Weights of a small transformer language model: width 96, 2 heads of 32 (1 for keys and values).
Each number is 500 + 50 x the weight over its row's rms, rounded and kept within 0 to 999. Layers, rows and columns count from 0. Numbers have three digits each. The size before them is the row's rms in percent of the matrix's.

# layer 4 MLP down (transposed), 384x96, rms 0.327, rows 44-116, columns 0-95
103:506499449476424512540473479555591513462568521390519528466524473527580509502535390526511366416544500512500446454423536515607568490400539518538512431477473521470558554429423550596436464469457571435439459467485451436557547446477462503508497551476529550541441544534542535453519506523495437541
117:433428560438461528475455431449499538374515437512501477471400522495448534504537543531334415531508510457548482502461504448529524503431525499573531457561457531479475476465454527504524449475554497432476534489449535535420479545500515486541566541415489430476448512440524451410468478333510470462
097:485505466495569595463511578464480544507580496479521476448440569470427461486466504465558592425536476451524495475521456491456556505473457564541431580511573464474458442539440533552442490453560454496475554426558578467531472438527388529556358552512564494500460591496515451430474469499472513389
094:586569555471537534436476490512434426562533483565512483499516502528539496470490600544552566537430455459480513533573498543469550460514450467453486580558480545468712465536493484485511485557588526436473452532525534515474534486500532533582519466466448480457603581470560537496541486515511616561
118:459510514557534421505478431496507478411531432515568535545558549516542463519468530521453390523521561585433549493525527502491471494437430481583437472512455459484494526393493546485468508427496478477470358465483564521495503531539610481519463440488572612492416427497562463532523507458480417610
099:452542515477491501502487558537506417526480539542485557546567497522425570548470531430590503521493529494607463482503497608498460472567606502522506476518456461549576460510469475454483440580533608477414483439570539487529625464449442365559525467483540509476485471496471455517487465567597436443
098:450508513578546514587529557452441380496529509458487428506524570492495479463437490401490523502548530530450483406489502448519453516506393465592536561486521567455532414606414494550536499502519515511544475502492494505396543440436509490500505545491554495492537523560539381487550484484633535406
099:591422422517522526536521367523488480517534497537411560570493548524425529493572506597403395554526469537482530584551535536474568419472442539417514469523581519502525484556438452488483467480487506421505588529488472543476481484443518480592520455514490479404542473485426481471555539595505528548
093:436507478438485433551461524442483550497500515524564550506605537530509594456494514414597538369436451600594472509484382459436520503521498546459457491441475520459484485469487538451463502455487561468402520474426439571462511505447540503494480527540493528387442448538487547436432460495540477422
099:473526554483531403430511524581469546567441529472460443510571504545505521477466417404501547545360451397538469467422512414486463456465483503436414544545523526499390483620525530439466548447537558430504528555457499461462478536490503532547457556423486503566547475499554533516485492493568462558
096:552494460480517391574448458591536481499555510549628448509445481561536541596549463418456458488530585469524565420489487488498526546462519416456566492509464563492532466572583500468576469569496505491576528467428497555452501545488573541460610516533562489498487456567485517453571472416513430506
100:538519453484536428418567464395541542538502475451513592517432529488366502525561464560460478374536460541390544426546528490467514542513480531561497444491511455461448553527489451548487540526452454506449528468550448562565530512455570428496460496473368560476510550420459429535468537500483450470
093:628511443514550516468462484484485486578579450460539488492495550485544525500537392438461492479542500496496515436586412458532546521622422511443505492538414508506570545573533569434547590479435506473460497533493434546558550456503467547464418524414501549513523423464522400424480475512502429439
097:482519445535568476507362528505522496532500489496518525529453527561566543520524522499479442564616509464445507407550520486529578579524517446440603428509404544489501554566497605581550438585524487396551475502461623442448499488468460498472553556526459528499530482490499466474534585450482502435
097:590370477414467496498481472524475472482561575468480548515474464501503487341478543500519568645454453465465545410498554474561521454456458583485567501504527510554531472511515499434487551550480514437489551491437473556494455465521590448554488555483546555556568449489537514567439466429424459480
098:495559437521510389461530490530517501490522491431398549456423468484548492425446444474429556424467486527544521568444473519531427562488473465395453485495510334477469602465481520523546511491554515522456594405465521488487462534484522489541437435533462445529553616477541520521445515477428451475
092:552472525553582486525477533478510500577444370462475575536563514508544532451431549433480437560535519616527462551499570531468538568518507556559488508544465410547478498372524504571420515524422506512502531438500488482448515528484436537513515463452487541541444499528507506673433562504437464503
099:586512502461606531481403527564463463450589578540543498564530549432524587464390535560506420496514481397522500536478476468516461443501504524481534495514424529538481545499516387474453483501481578446495493635488472457385492508519526479511519528448425401507505430494508421449461489481565519549
085:495570515526555498517517511553542463456493502475607449470361502514516481436422500530511471517489512452553481463491541364614505506483580471619487535552400513530522518457461561590472484454459566495569463539495590482496567423429573499493518464543518528503504570439503472513540491396417528478
089:552614528481429491489557416578478464521406496478491480548485498407574550515552432433496493474371507545508561539471560531475513575550473528528580462528462604514464499611608550529520493502525396513452520559420525513500528530614476450504446468453534455483482539476475488505443489517519533423
088:508548517495520576469545505459458454493530448609560487437483658516472508581525562551419483488583439472440485530509505514482382554544427523504477506515579495532545416500508476548563526513579587456486538421523507528481470542466466413420448475524489490555559535486601495576419537555499461527
092:537434538401526480500444614446520474540561480539539545540472481490533585553477520481470523524490335555426508540543498551469498419535529510507421495481474459495497359551454534533488421587573487567477508450521564486481521433439499540524520536401489524538574556536519532557545535527406531462
075:430534480500499516524435416553500439460461498498435483536385526552417520532524471456462477408500447517480536502564516477497565473560415513468605527552494469457425591492475511565455454561462534393506489490513457485519542543495463551539449523538436397584562562470397525607415477506435510481
090:511598538443416428541500527548601457548413565518444497436566547479537557535526534487506488426504555489511532513463495409546561524478488476457463593513618518453547463476395452597549467479470508501471527511398496468526522498530573461523462491543538535486486584572486537514454413448620484457
105:437445447528525555505463497503462494495459456505509573476527437517463496559503464418534543524491521491607541525478452494483580504423461508480584412444531410556528519404542573499559510509429437390479563460532507407538547588541519537449582478518584510576570415382532496468545495500560509484
106:569566542480513456539469459460524483468572460551475496453443485427588563548523595485401566527464548490529449484550500560564537545495512532518463556472506480499499515500465551479491486625514486458586471579552401655506540374419510475500560549520369501511512497519490513491499543481575486487
102:474449442477391528485499516507544572479442429478480501528497483521568540493469486581498385539502490505532457531527462490530528579514459512464529564611576405494452449563462535407474503499537467465436532528528518466391444518476424591595525529502447527510476499497473468463541445646502548618
093:514448438513396495522518582541474520484535433525492519394463565497450568541476452558554516589478473480521473510450585571583420518460527481485519503469552460521408587507480468426437570551479401516524518474566495502499423447507488530537646485475507460461533431511511590593494488448473547572
098:508483547557568478534449552359476453576535504447544569442452522541524487545424527485418474489505558553526425550505549575555477531548572492495442466478497411506495537552441479572447558501463512532503475539523590547587432550408515514516550568548561457436532518489489494627525522428521422454
106:507516493489460500460526490510477481370561559462562531453566440506512455403416412505556544419545605493470436490544475541472493479512513489503538469595513554487531560563498514442624529441538511429557418557447497514450590469481552519580539498519607437547486500476446514544396477522486558520
089:477458494479504500598613544521542538445476434461531470422410555430516546464535497489459569503480435482492568505574483632437574496481485444453469443494498492415415438604536553455539515536473501523521524572557511522549450449528413561498525441430477532507552600469462467587522574494473463511
095:501535498529496525586522536482475554535486484479484543404491465541522442391494473399513489472492454497488363564565489492467499470528546512436487452579388486441436464485521536421596468583497479544483523413423456510552609539493506582547477534468395539544599459513501547490403487523487513511
114:492547507534593466439381528511509493590543531515545512558591615458521497474490535429434493505603552451481492478561444522583603454508483497510489526434496547529564480467537458458548478571538544500469512520453464558525511443587511453475478423551486466451480494544392418567510516471602468407
092:585525435468464483473483524467578525535458498465493409544456491598572505467469508481445480508538441524506489434566402511457528529574484524500425563531513443527505617565416453415520474431477460482500582468533503560511492537542481490497449454490494497374530554461601556531439387589551562493
094:477524474510518517581449516443548479520471367583416426487419604470453489526507471499494429430476547511413584539444606522403467514541502506536516427610506513512423468547490467498441440519441552524507525493504525530508459583422460539401514500504534453427468514388530509479519485520532498571
104:525437483491485563555424415492555433535514528527503416508498523359513562573541477523548468533459496455487474413504515570616449516454541490338497454609463501489509536487554596451515493471560526500476509490455477494542445458482590475510538446514551488616498489480550528507514437526539408537
107:536583396484479468485485540492435466483470439497485588509538485521614408567579491522559554457452483503542487472440474509441504519447544489494521407533493504489493394484503456526523404427487480453547377503456439517547612494479450453506631443463582495517512510457508551467457503522511621501
084:457480579525451565419594457484438598514539509472453491487504515433443577545547448504410485570545501376528597485445504533421474534463491476578516490447496462520387532565469510560550526477539600492484422477410488536499533476509488472551507518478506535552569439496499614440584486534497476549
092:468567455465501519577432479500520556492447560524531474466381462465425476527510549409493454516440504563459380435427550442447543465517455455477516483470434475500562562549482515552573419469507475422538502436429504486495507527525399547525462539555489410447616470508413476500575438487506537568
108:437421498494453504448568541526474474491537554486556491512493564424513469489518520461401622555509545437526553444545525582481528481471536521508492544622577615434610503414461519443533485462512515453522513422530559616458479620499551527458564454548530523529496474500498440505522505438490564528
096:422439465526450412540482535494561403553513447541431454537538519495447399458468413538504525524536426433489502486531480452427496395503417489519494526497602464534480580481460416528498558444456503398489468418504515434620497500517389518461464427439444505461493552495495531533471467485572542501
098:481498486535547525446594443496424433422454526539523542513417402438552432447468533451536547458496488555545522482478515464586456484435556530459375454455370485546523571543433538508530504486497489585513460499495510515571484534472542538494557449412513431551485529501415474500465630519453443457
102:453580461456445562495536497488455474527488528471574454496486568507501485569449510507529519460455475445569425503564488448518608567528541484507536518560550473451518458473508553447509448455398538579403497504496480606522482416419508603426552559407530559488458445529477419486363448530488483512
089:489370486466536479486489435457572525520437516472528452469480562489513487474464455532516527493356470536536508488560511430522602492445445472491629549378555455448402555473527574432487487478539486475563523501500407503469569521539523572500465575439550579474525566523516556464446523486498459428
095:478595515466559524549443470521536470476540499514596466498404463427497408521515478443555525431354448564466393441455477573447555448557436533454526516475511522526573470518456490513472474418552484493497568437402496544463515466485467550399433458475514456481521552481537409445486550502514418511
107:534491507538476469553551469587524559466456531529448413574393496467425507554563445498484488470521478534537523494518523492561444562508554414487349518396438505537548533576489476523481550473479417570472497608490435458496540559520498482409473475402546569435474519541450488431474539475564554532
098:480488526411513510593418492519519497553535544537476422656432532480497492520489499481430511555378482478501441521424489544536540533521494412602555572438516523483509421501559490448470474508502439386476491464406462453523491505478460504465546595484558454440444467499480523532390566518536477442
090:481497486533504507560500517510595523461514455494433457510509503473465526659397456472476504532441552532500540501471469389498466461425575461467475469498554546457506555649447455550493575564426529544474521482579534540506552482492428507540429497493547411493452585507600565579465448504533494548
103:447477472336481450434503556459477527403557490518537564436452563453423525500598528514456589473496499468551607423449528548510496463494456461492502479569473432495485503488512466540532516528501565535510462466475586519502510452487439524492460522425562549505482442463411581563566531413578405487
099:538505435533508556466501503473445474520536528561577541573473489468525482560480543484444548538544555492423560599396470473516367470418467502496502607498456526510598446552483478432515445451388509499527491544473628518593515468514483436506433489523582493471533483561511398590521513485474480493
098:454446485650553501555493486492506512470482485487526517479508516578528432390536468541552446423454553465534507499506533527408504477542453439467477460444523534464587537537359502571398452499541548501406436552533555491496549501530548541522531425519452602536540488538413470581478515485583464500
110:413497418418462483492457493537518411519534542616447425545434455501510489431426571531423453477497528459492461512520465467454524523463553568460525519499451572508519414467499523533355464523488485375500469469520462524562495536561461422546567417517413467512533498460564457433450505512492585548
101:423472474549552559411587551421454550443577364501554524536522511587581519560461477497502495576516494473447495456527535479480468499522460564517539490570444492497507497539509532567426504426532483470489569457512514474475464380445495476578446485427581498520379569520559544422467505547500423510
108:546515532526482634424425527490550434489539466506486561512377491473483556511589551480466556560453467555413440596486497480521453592493493581458519443463445499411497548530537609485535460544526466467512535555570447554536484571517493603524544485489520587503547469464592552492514495423509472507
095:548465466429541475445492508512556475546500467498396551453537557462506589502555523418573567583508496508539432541470420508523548425573441507516484447489571516519453553475371366474464486502488516490441528477489602474550494429483410506479436460481571485522593453447499463573511477422542535541
087:465447448341485544502475452472499510477501410511531495575557418501592440538497516477543491426521538517405488532530596461438576503480486514487530498482513510446478487443489484439569531550566522478538613454490478468459471454456474492500465502429563443477439653573484505501419462399529477558
114:478435473573532464445468535503468396518496523544482480524458525404414469398571452539475567492407439459594509447480454494558413463441506525452559574519461466431577443513580468491490503444550521479462519491497406636533571554476529532509468559471435453519550562534493507450469495486524417551
097:536469512466568498573476458568602427559536545583538503499518584458485415532582494540538364450518520422492568442463501507511575440392544514432521607427485520554487511477436525530471548540429541465465531556587458519407512492437452559492451519527480495501457517479477510539480445519512513402
113:375615572509525540530509442524512510494497540509415455520546481404493463526382472459526601426559592481499534407490523538477472473508562515440484514550575525534405435570559529451495505448473538507448444495440480577491489457442483508561479530465512508489453525532435486402445543457576419536
083:566472492470505586554450446493592462540483531529516552514432545463501644429526488564589473526507487514537551451432492534497446508421543448460563542453488405626507492484403489516551477415552516449457509453472572518556449505464520492533523524535412553550576521564474473569463484509596482564
098:434497499497426563514553505545491626514394495430489534540471515495500595447475471464501569460550518396491420635511467486504470447437496456538600494464424482467555569463445549489553514498553493461626481475516549497521439433487463505521464447588443464514522501440532482459419480510406469544
096:462567476521478388478619496558505534551561476457447427516570428451446577534457522526402548428561507515436562486533520473378456509515561568487419442483510490485387475525483623538476502591510488440513478553473521544475545524516523499497487535493457471443469606555516520473583516515472516567
103:517493524573536530479488440479466350563558593455532477497494462474511452497573523563420503448481425538432450417492537486580522491388527488474468452488564549537452455423543526440463570460530511502468616559494552509522490505469431492525485528461502403568543598504513532516410538591542464531
102:418604440473496560425443509521493553531454463533429493510525565556520542528493519456514497417420507572473457485478437518414566467498495546413517551524498530400503507459536546537516412512557454473450451514489557571490372508450506522565493494485557393453530526614432576563483425460486554498
095:535556485476470464453500488454521545493502413420531511413504479472486522444526437483495470561476539476591540492593436512393513538615490452507548460461496488563441488492535425500453389561423412498430455485609539453554552491468543509454501406534510475503583549592432532540532511496417535559
113:518400527499533466500493515496491558484430423464568511509440437471485420546515517425465478479482388554418527501440588537529540502421439578525362453488560475523480495432512536492588526647503545542457546503502474494541534565531499529498501510431444464508603449490497513479542588517496404447
115:504472489537517583404357471476615423475547550565421504519558487452467573515474480472463534466503436496480421534497546447497547488471515478520553433501539466497507552515550524524456519516468628452533453441469571484561466491495438400644416507517443506506505492605529504490506569501486572510
094:503543447453483498501493471447533526454439587550514461479563435506516448521555449412484521435474544465502539503464478499434522472496500560454438565496465510613552408504487454366487431352577420444425474568475450463555445479576478518488508545463482532512589460496546564485487504468394475454
097:483493460480517528432468479420595493505480543490500474537402522521478591492500448462466542457421462371521524499422462502509446562410470523513484527480508428494419535456468529437528505488539459447459444355454546532506418492407489411421491432516469411547427444475499551503462534413510539557
106:452512504600508535493480413529581528478479539538465533533493460454489477536496536531485515517433557409516468498553544601634533428464511464471558530459460561519514471553542473495495522440460484567518503471585496466501541534422553478407565363553584560504505582470463556421560567477430419514
099:461474532451499431557531517443494394461537460461574611490528440577447589440521507641553506471446415475529518520553492489570481531516501496499484524515536434486463456603428563513513472468526503559531528424511524474602548454532543469560393433482387497422497520527512505470553426501527463470
100:569591547487620454523438444464512364554455526486541516474532529424478567528473502584599514535508440433548575477460405597389535556567461496523551509509540547518523546488528569480532457505521483424559481476499525523500486575427526509429441460580491468474418495526454497484438472554518521531
109:481501422433488477561560408486568584503539469603455502505550453366519433520507464481432440482470502531525485549466611528526560472511458485460480447518561500574485490420404575522551507455514415497473439562587408507521451578542543557547491485510524526544503480508437528559576499463471415448
# layer 4 MLP up, 384x96, rms 0.336, rows 45-116, columns 0-95
107:526459568531479486495488512446551443410412565501464466492536563554475488537456565566610432563526486510403552523559611488471448538407592518626564464484499436493443497559496519508526511546483500421525498492552411519485435539543597482501572403469509486526546439504447493505452434525527489535
096:605477464444396418449470465435567438484520500505497568524533456503599482483531449530495544496566505454514611478520482460476481551450524511458482365534492440586442518500519400461545620554508417456521444506436482463571495452446526431447593530489466524474455494528535536599501510518453519479
096:438489515587567547515565556448476551476492506518636469490586527564575495460550540426449487467439519503521522540506467474437449558433464509551482438461515479537489496552521554541470512430491513516435518537473587470582511554445467417468556524608530611554436502470429552474419448440413505446
107:466594516480479417505551560537576490512459455492523512502501512491457497427493461511429459454546477444448512550411459548473455493520461467516475424438518373531419397443560404551489581472571562537513590506503522520481586521573472430509509583515488478483619535465494543472565448553551415500
093:569358495596485455486517527463546541477403404485547551502494500433520468525532439533487599472497552445418457476425463418497472487447597516413480482450486542504517489460502551660552586550528519484513542537577475455499479507575543529531525499516429438533552520548547492521551486509453477570
093:592496541538484506451468527479475518526499540579562466453477518591484453463511488483411476447476516460598518533505452537536499467431570555478540531410469480552551542501475439526529432485555475608497451478415574584640383559502443504501561573526451450507520500405518541416493540500472508575
103:531405582396485492509500503527572551398478520526569583562520438469539552536548459512483497539523553528421572437500478523437436508500519423528491515537440473596477527553519530532510561497476477540560472481415539472513525550574429445648425559469396512501442468529500559468539480485515417552
118:517519511487454492461477483490503522520496495583493444455437535460474381464451553468460400591526549392379556446475569592590496557479444525542545543553517511570514557517473470459512448474510552537532576500547498406495435606463494472445516495490477550607569542489471563466453521422463549529
091:555499468579463533491522434473461527582536472515482463511504478543512559463437534539514520616576567413510452557469462497438540554503484495525416508456506546505481457493490498506395489507478433617481457503448603492433508561495478473420532464582412512584374571420453432487482563467468569479
095:453552519523520521423568485493495522492424492541489536487467590481507561478541494582540488430421503533472536607507464489513478531617435586477453502520491484481492517454498419503431465506449440491476512572629579448418531447491422473480540530388503491415478556474490470435555436540474565621
106:484482476451450510571529430415536457408490540471527548465461421600520512545563492533470497470542531532433565506565405502457536463451533574482476475527463388367518457484504535453537421498505476466584498491504655496545529469491455572474574455508566479451506494419551528410473522558488486470
105:454503586532518494468485533489489505508403418531482464489457449547479606433514533511538411376511516417508497489331573538487501468492444531621467508424593542544421485489579434475483455484440537527509499481501492521493476503504562458485600470519519526519548540535533540542535440440505590564
106:445472492431464543495452505492529496487619553578445544604479496429465542460507480539502574436452486611618445544456491532485421552442501530559475491504481426522442461484601439435488418462567531581554460499468474498498407526525502578535447504501533550464560555508566548483466591498450482551
101:514570551595583422537557565471543492501450396532559484526448455506595483584548426468551477432615570533450485492557413495501421471521433570464492537538500526410573464510462550519548446498516446591519447471483559518523623547563478525513470502444520488498423536495464497446532455526513523510
108:500469520509429556503442541564489428530472512524555447492538528485428501487584460535490497536521601465502506496473496465429538467458541522558481488588525623478492442539572436534518536467378443478413435562511454565507538410352502475422584534481542542436407512561518430479473489457507460492
102:510599480517476457481444532460474514411434547509499432460463437478433492504546431528523461467388528517442457501588475520555513536448471507503504516472535631487498442505478503502516507493529436511416430529616480537464482588518449555455493504551534387519400501549435514419484429484603516606
107:455475495546526464524456444610510464463465511522502430480499491630603505498518430457423524533499557567434451568486538486479480451504456426529474451470481429604463527549458589483547522408581526553480579505585502517558513523473501608549423444540451521492434537539491504466508524450377522469
089:475517497406503440504450492537498518413531442555580444435505527472424486474498446478432551497533595525467433453539570440450452544549490374449437466448595495512437546411495475477421569508560577517524533491598468459493487460489507520571584524484473612492495469454467594495532537520528476578
094:382434438447478490426437527504559430479622510471585473397485474488472488431471462462534604484460565501460515414503509532503548377512535523473507440503532491443558428480550480508553529514503514561460577545494471503551497454550433488496521477454590552603406442485525472481554459487535557564
097:455449649474493460506431570505493521598484597473523550515499385456543519423477453456521475532497503505512545500644452527494518540460460525518521603475512574543507524507564524430460419496474490491515519577475468503466529575616480447549500539497549598473534403479540542495482445486414461533
093:478500462525425492446500475518469426538446504498465514506492492530443315522555457502454587496559518406565419506471523517418457480426601544455513501526465531589461589532600473489540565448482465497503510516592501490521501557505502527506553537540458461448544477431486457521568510581596445587
094:468510484486464489558487503440450608499514483473472548543606518438459512558431475517488573565491419578571438565479469491507418507457566535503454471508505464553547434460446522528508517386554565565521496523490559428454458474513430457497614426396592569424488478436505481413460475553522493515
094:460376458535449469531369506536398450460514440528421543494483470464460447580461503569452496527428461571577439536594523550468542526490520451507416590500545570523548455513504548505461472500471480562456468599528531605522542581440524581487427409469503494485481445505475479547511507494459524499
103:511535426493474519488493507463456436477540556495408593529488571434560607535532453607530484498572606465455523459591497402502470525464425449486514526503393587553542428488576556484513462466545449484554464516566541496494577503517548482527489475594523528425477496556476429497444514513430544426
095:536475577424478551475543583441463550568555496490419563486496542521482549500558559525490520516524471536537546523588506526508523461525424499510584460502439519545461411520544546539405442534454444619505484544475458477506374449499447546595550457510539487406496485554455558513388509468473613497
118:540558578600615426498457385476429491540557587559484470394485484525413512465498543521477537494527514459486530512480553548455411494516519550544531490416467506508525459492478495495498439482461576508494481484476453457579495450457540502442460459458650405435466448462512571491451494417490449428
109:509488489525533513419512401570452511556478599570633442571534456508515508517525500514522437466462518517546531409529353457542493429466465492549511553501521537462456519510495551608558494405468509482529472495546400491449476533480590556574473508523492465521531499532468353455506464541507525569
104:449481453518491570531414446536504564473508438595467528558487561496520480660450510563539482396519497619497420483473507430370407480446518487552615496467488467561533534520540523487460504520463490546542475510483471420486511507512497516489412485506555549530509428531449600557524522500470494580
110:574499606405563481484458415524391414505347527573509545481570552445431424488539513548513494446547552522525598464442533473490614534475486484489414548413535528564481559524450479475444500546485367507462502472449451533458488494507500507511511483551480579533495530468502461499471539504470496480
085:489500461562486468516466411483469550486535583460516519545524431589410484502428568545495470359483533573509467503557451539464440493514485581547513568442511586545521547419500474463537490456507427542515403424529509389539623477546493546601514518503410536502552479491536502461515435457455497486
103:547536495486429449504465430550473515499446500471469525558549539451542484583549460572580513508468486604457517539429528466617515580455540446486496519505488429497553527481463431557517452616524515553371555567519561526426474508435400508441543390540478521450503456560476465510460507536539460573
097:474511578428400535519545506518448450466468511584480440517584462468620482545510453528512614492539464393505486470511501511629435496514477479525510551520601508532492535516557451492483440541410455493524470484544438513536562507438584401538563419533531462463539457487469520628520509459446505506
105:447433512533570529532553458493437456605426417448562539485558418453492507511544555543481466467495515441478520544408458568591516494450570457533492509469404511462561384438482546526403560489504507465553567480479577550451545493468439468536417479489466513572514523501473447510505463599411516561
089:482474380489516612416501541494518501511594485429509481456541444537513494455451500465510572462486514552465447453529407603472507519527504465432530591446518543459525578482437532537485563428477393516574589523478501426445511530452442448578530479525444577539530444593529461496454480531405496512
103:500527559462438554497488569493545509515506467443505431450523436617456475413521540540492530466500457604521525492557451490415493501482535524578473523433503519486462511370576464541528502492493563560476534588461471604478480553477430506519507585540501558460643424424440574493433485467563484489
096:428463475506452498461589522529472500494405403575500447453571523536494431469557476487565433439560463548443491489443537451466560563423503494543469573561511522608517576448517480491478577546501556472526504538471450556530387506433556457518386520495508413519605447520500470453556430507543514538
105:513546425555547430546415534549545437527510416565527555575541534459518495507472464579535466425444583574539501555486541481531572468537560567410490507482506429617571549401539419428512504528471450550502508528522520471496514533447529399486498506441450450468500486578524458536414438554508553546
088:468395482488486463452441439531499452487576449447464462458500531560515453449551564578560468567593448480403525459508477479490514605548554444533502538496470526558518567491516384415535547501439575503595523473519525439555474577497592458519500596466494585562529507586558448503506455508498512544
105:497482449409564469497526559486478495503487455505508535523539414564478513538564588539550497528517425512492477465472505445527489629463543506511437457423559534439458442558612576532533560451531459466596379542409544439411493442529512545526416610537564507555495472578480509477502502471490487482
091:518457549417482450493606536398493423528568477445564536392485485532494464530517534498402392496445518522488505486596462562532544569471506488515529493472579576451482502552524572395503463508538463526555418439451514475448488502567497531512466511523588519485491396445485524473527592619494472465
098:455482552548543376468542398461391456526543477518534545531546469516484461561525476504509454551591454582569495436536469442412530442487593495471483587471479522548536454467539495578582479530524469514418486518541399543545544400447532504555424482500476508484511529488542447558572518536425503414
108:524417480535407468529491451511497438437491429519517507518481490481463504591515474433541440428493526522458572471462525431501392559489542437538488487507557547535536513449562616525548554571537437494514473556560501557472579554585499487534492392545452495418619598482454501526614530498524473486
096:537558488501457455497505516494522484469571579423379486577500506496542503566460559486493488578460568362502533572496467520428385541464540436543423475520495484584473466527509595474482501516570485625450435503537511449523535504468555519475551520509500379459452495466439542539494447452561485585
099:510447564532523509570440469442544433516500448515481448623521554609445579445502486495580494504558574513551553508410555454498418511431472476545463545534509458539432489603554501415522529561469498452530503538507526433505509613503505489492556454507544451480504532396512443542516474435504593397
098:552518521398506460543488544480472378508529483496474588520583583462513535511535492509479554546568491547456525441527499406480555523511455474454520337506526498552559562385500361474466521499455501540520637479565524457577536513494461486484554536572501593446526497462461504516523528473521480485
095:473538445466515486605516563552544572460438527491498536561460556498504450565509434494537361532469519583459576489607496479493597503510488443455463422584435507499564520515483467526494530521524414515465415446577552514396559520510500530501459528567484482579468458521430404436557528484457503438
090:417517501517467492554507448485449467532500410560597460559500519470587439448492498533473440478501530519564519455484543581459544517543447452456527458502538585507499502372557576499553493449547467544499574454524435422465489531466505521455521546477539566658503425494456433479452402465424487582
102:509462546443478606535492470562484506462543461499396503510569446514540500495484513547469366507396623499536392561489468433505445504537496492549545543550524511502514503461498512460441439475540497639501544482515521572585552527524509495498491427595430468512458433429416509412484575509466500529
102:451587500488485376442556628414487550606487560437479517463501524493527566432552521518576500466558464514520463504573456602551465515551493537543463522439449393452528501576432446506457523408492468505501480560467387515521490466423471462478440438529553487560482548461501469450501543508488487567
100:494426567484477487430651517426521511501460475534576416486447529507531476437536544521538561412526456523502610452521524503536498527544525546512442487511487457566479489421531567415515521479465501516542486467521347453476554447583486509445507539489543523475412430616524483525516531571532594463
112:437465458492612486567565513516445495428529573490455438562553452551479538503457455513650475493453466503570455539503518492429588403471514552493506542580572501505511498432427518458489490508422453525453446656568503509460562551473499547523546465498535457484541432502517427525531474513503400486
100:579503460526523496414461438486553526507441586516469462427450412471535488514498494469458493391517539550457508536495426515560455441508508402384408508549502517546492598535447546520481539548453516500523565480484457530409497632551490399564491484508442502436460459446529524456604474463558515537
096:601515499454567496560532531495550483447472499535518497503477476510509429514420512473460526456517504429396529521472523516412498468473585416534414491529438496517534411590539467514501487558606540471577562519469403477580520447505622476513536476465458526533442501432470570540568499532410449385
094:480474505489532508419443455545606593481556445540453483475441533463419415496600504522565547487629518427544461526430517498468511570382461507490501502534501553525566488544575591500466522475406475491576484497440455584503462537534448449521592498552493533573417471479476481440447552507512469513
093:499517535517537539502496544515482509545628577434521506552414445503421534565497476509465555576436467443549539453534467495539407429491541454432423533512528432521534501470448468545440505405433446526512404519597493482520541493556520470471510494554384614460461415489515493452571456578494447473
102:600534490439508483540516547441628533471523534464501499448431457445470435454482481508529453419491538537459523502399557559403496510407525459533506444466541509449444447423460525556520537466505581346464563565442492481483453478514552500506449470530499473583627523485538565473511557562473508523
102:447518497415493501444533520489545527447538575490419497477507428469529492626497528502443488548495407540453448535478411470514521591452521443453484421452486452464554429571493416457457387453517488506418497500466524528535520487441558468519590571535535534568524533596404603457559501453464496500
106:579489516516552461427475550489521464588470530433367405513411507454415448505548508597449491506558542559508568502511497470504458543562504399505504548445460486406475465504526540521429416536454467507523466556478623537462575451500482511550477489544516417491582433505470583406478529528503501504
089:420479484540355471418560517398486504510554452475486488468515469520583512533494486533361473514542442494517499448455443443496543464469498599521564525444527583560520519520573476506526498546403473488442609559489444511528459496509487594442540548501579422500459478433570455483489528590455506534
096:496461532506572471499442502380422443515572491487433516461521494500391567469443525476482413477500523550534593506406477452485560523453520572506444499505477582567461466509512491590473493526433525592501468480557496556514514521449615516503557511549603548471383511571486538558587502482566512441
102:499530472466460559571486478512534536408557440523507608443466501447514555563586482401486474523468521427469570524523545437452507481527510524560544445532453542494563525418542480479536520488453459498412564485506560425580535578491515557471463442389590539429418456537519555440574452507502509401
099:587539551563544518546503516499498525572499463473512461493398502513512505565482393498519465480497530550526505435338458517515369477490568514533499540478448482521435503543532476511549484418528461495537475432485560499503459487602504518493504488608514529539406503416501519563656508507509614467
116:486400555479516513616483474458495477475544412511526484509580615499474537501510531426551478538419532466425568498443534534527475550418480445509638470526522404597522465496507485486465554532460531508563573571457433536535523485455468451504476601497460578592513514499398484508539433522527490461
099:480512471476525564509528535532511515540484576504436454400505546482497546469541503368522479543585498494466462454455484402418402500482579417466426489496567568501529452612572463519487613475490542437368530458398499575486553486562519500418506463507519558527456462536521478553503474471471492503
102:420486447507509487615488504515458540441487518568534442508646479512452428435478615473522466506500527511589512537493370516534476496521508495398570573490567528556587484546505510483450553483612497546497546485485459537574503473529541567443520444450476553523483480558433510543530474449445568421
104:585462479423483456503437455508574447508459558479486477490525546398503505571527541573562628487456523490431504552500417500584486549451446414492448443534594427541494528531539476560477534477525464536523453465467496538539520546464530550442502419487530593530433484530477518555465583440433512364
106:500526448525481534508541512570515413479633428465433471436531526551402526528524503535524422564486498548434408509444538558472428536501468446562562448448558549459456478534478495520488568610452505497572471470503558491450517503474552554435551572614573499470487480483428391459527444506565512529
105:446462470561462414588572473501466413403422476522546428495471466455461431484476497520526467543509455545435474480509532424502494468538526471438566527501468504439528503499593448434403493504436544492523602486539435482485538471561563582598421480529539458475519487531500453511467377587531590446
106:488469497401467463491470510526511521532477524501553565475538539603416465475495480515397484516564507534368490479539597526467499467449481509579441462481503472655509493449500369522478470568507570507580498456498449423485457550554467483549540501508464494488540420449567486463453447494574403436
093:484441464476539449504575450480505505590491579500558470477558433522433572382525418489579491448499531450531489532473569461481535523497624528500526581410531636553541566463526535493427551480420520502487463547506473451559474483549521541584453408491504438577558452491484527491534447450504532441
099:493577519453438543485457568460466590441526535503470543432584538418575488425501577598417452557438416501522487487529441452485464502429486486503560430525480512587471523451572433493452486463517488524496529533430613449414532514504626555440529585479484500418472493471436479544488467526467493507
113:506501526539513421472588558454430535497473472415463480386547515520559453521402408532553418413508468480454466475503476508494433573473513510639525564504567509403427500529489479510550401570541435471544467518483561511457453559423435499513510483494495522537477478508409458546559558523515527590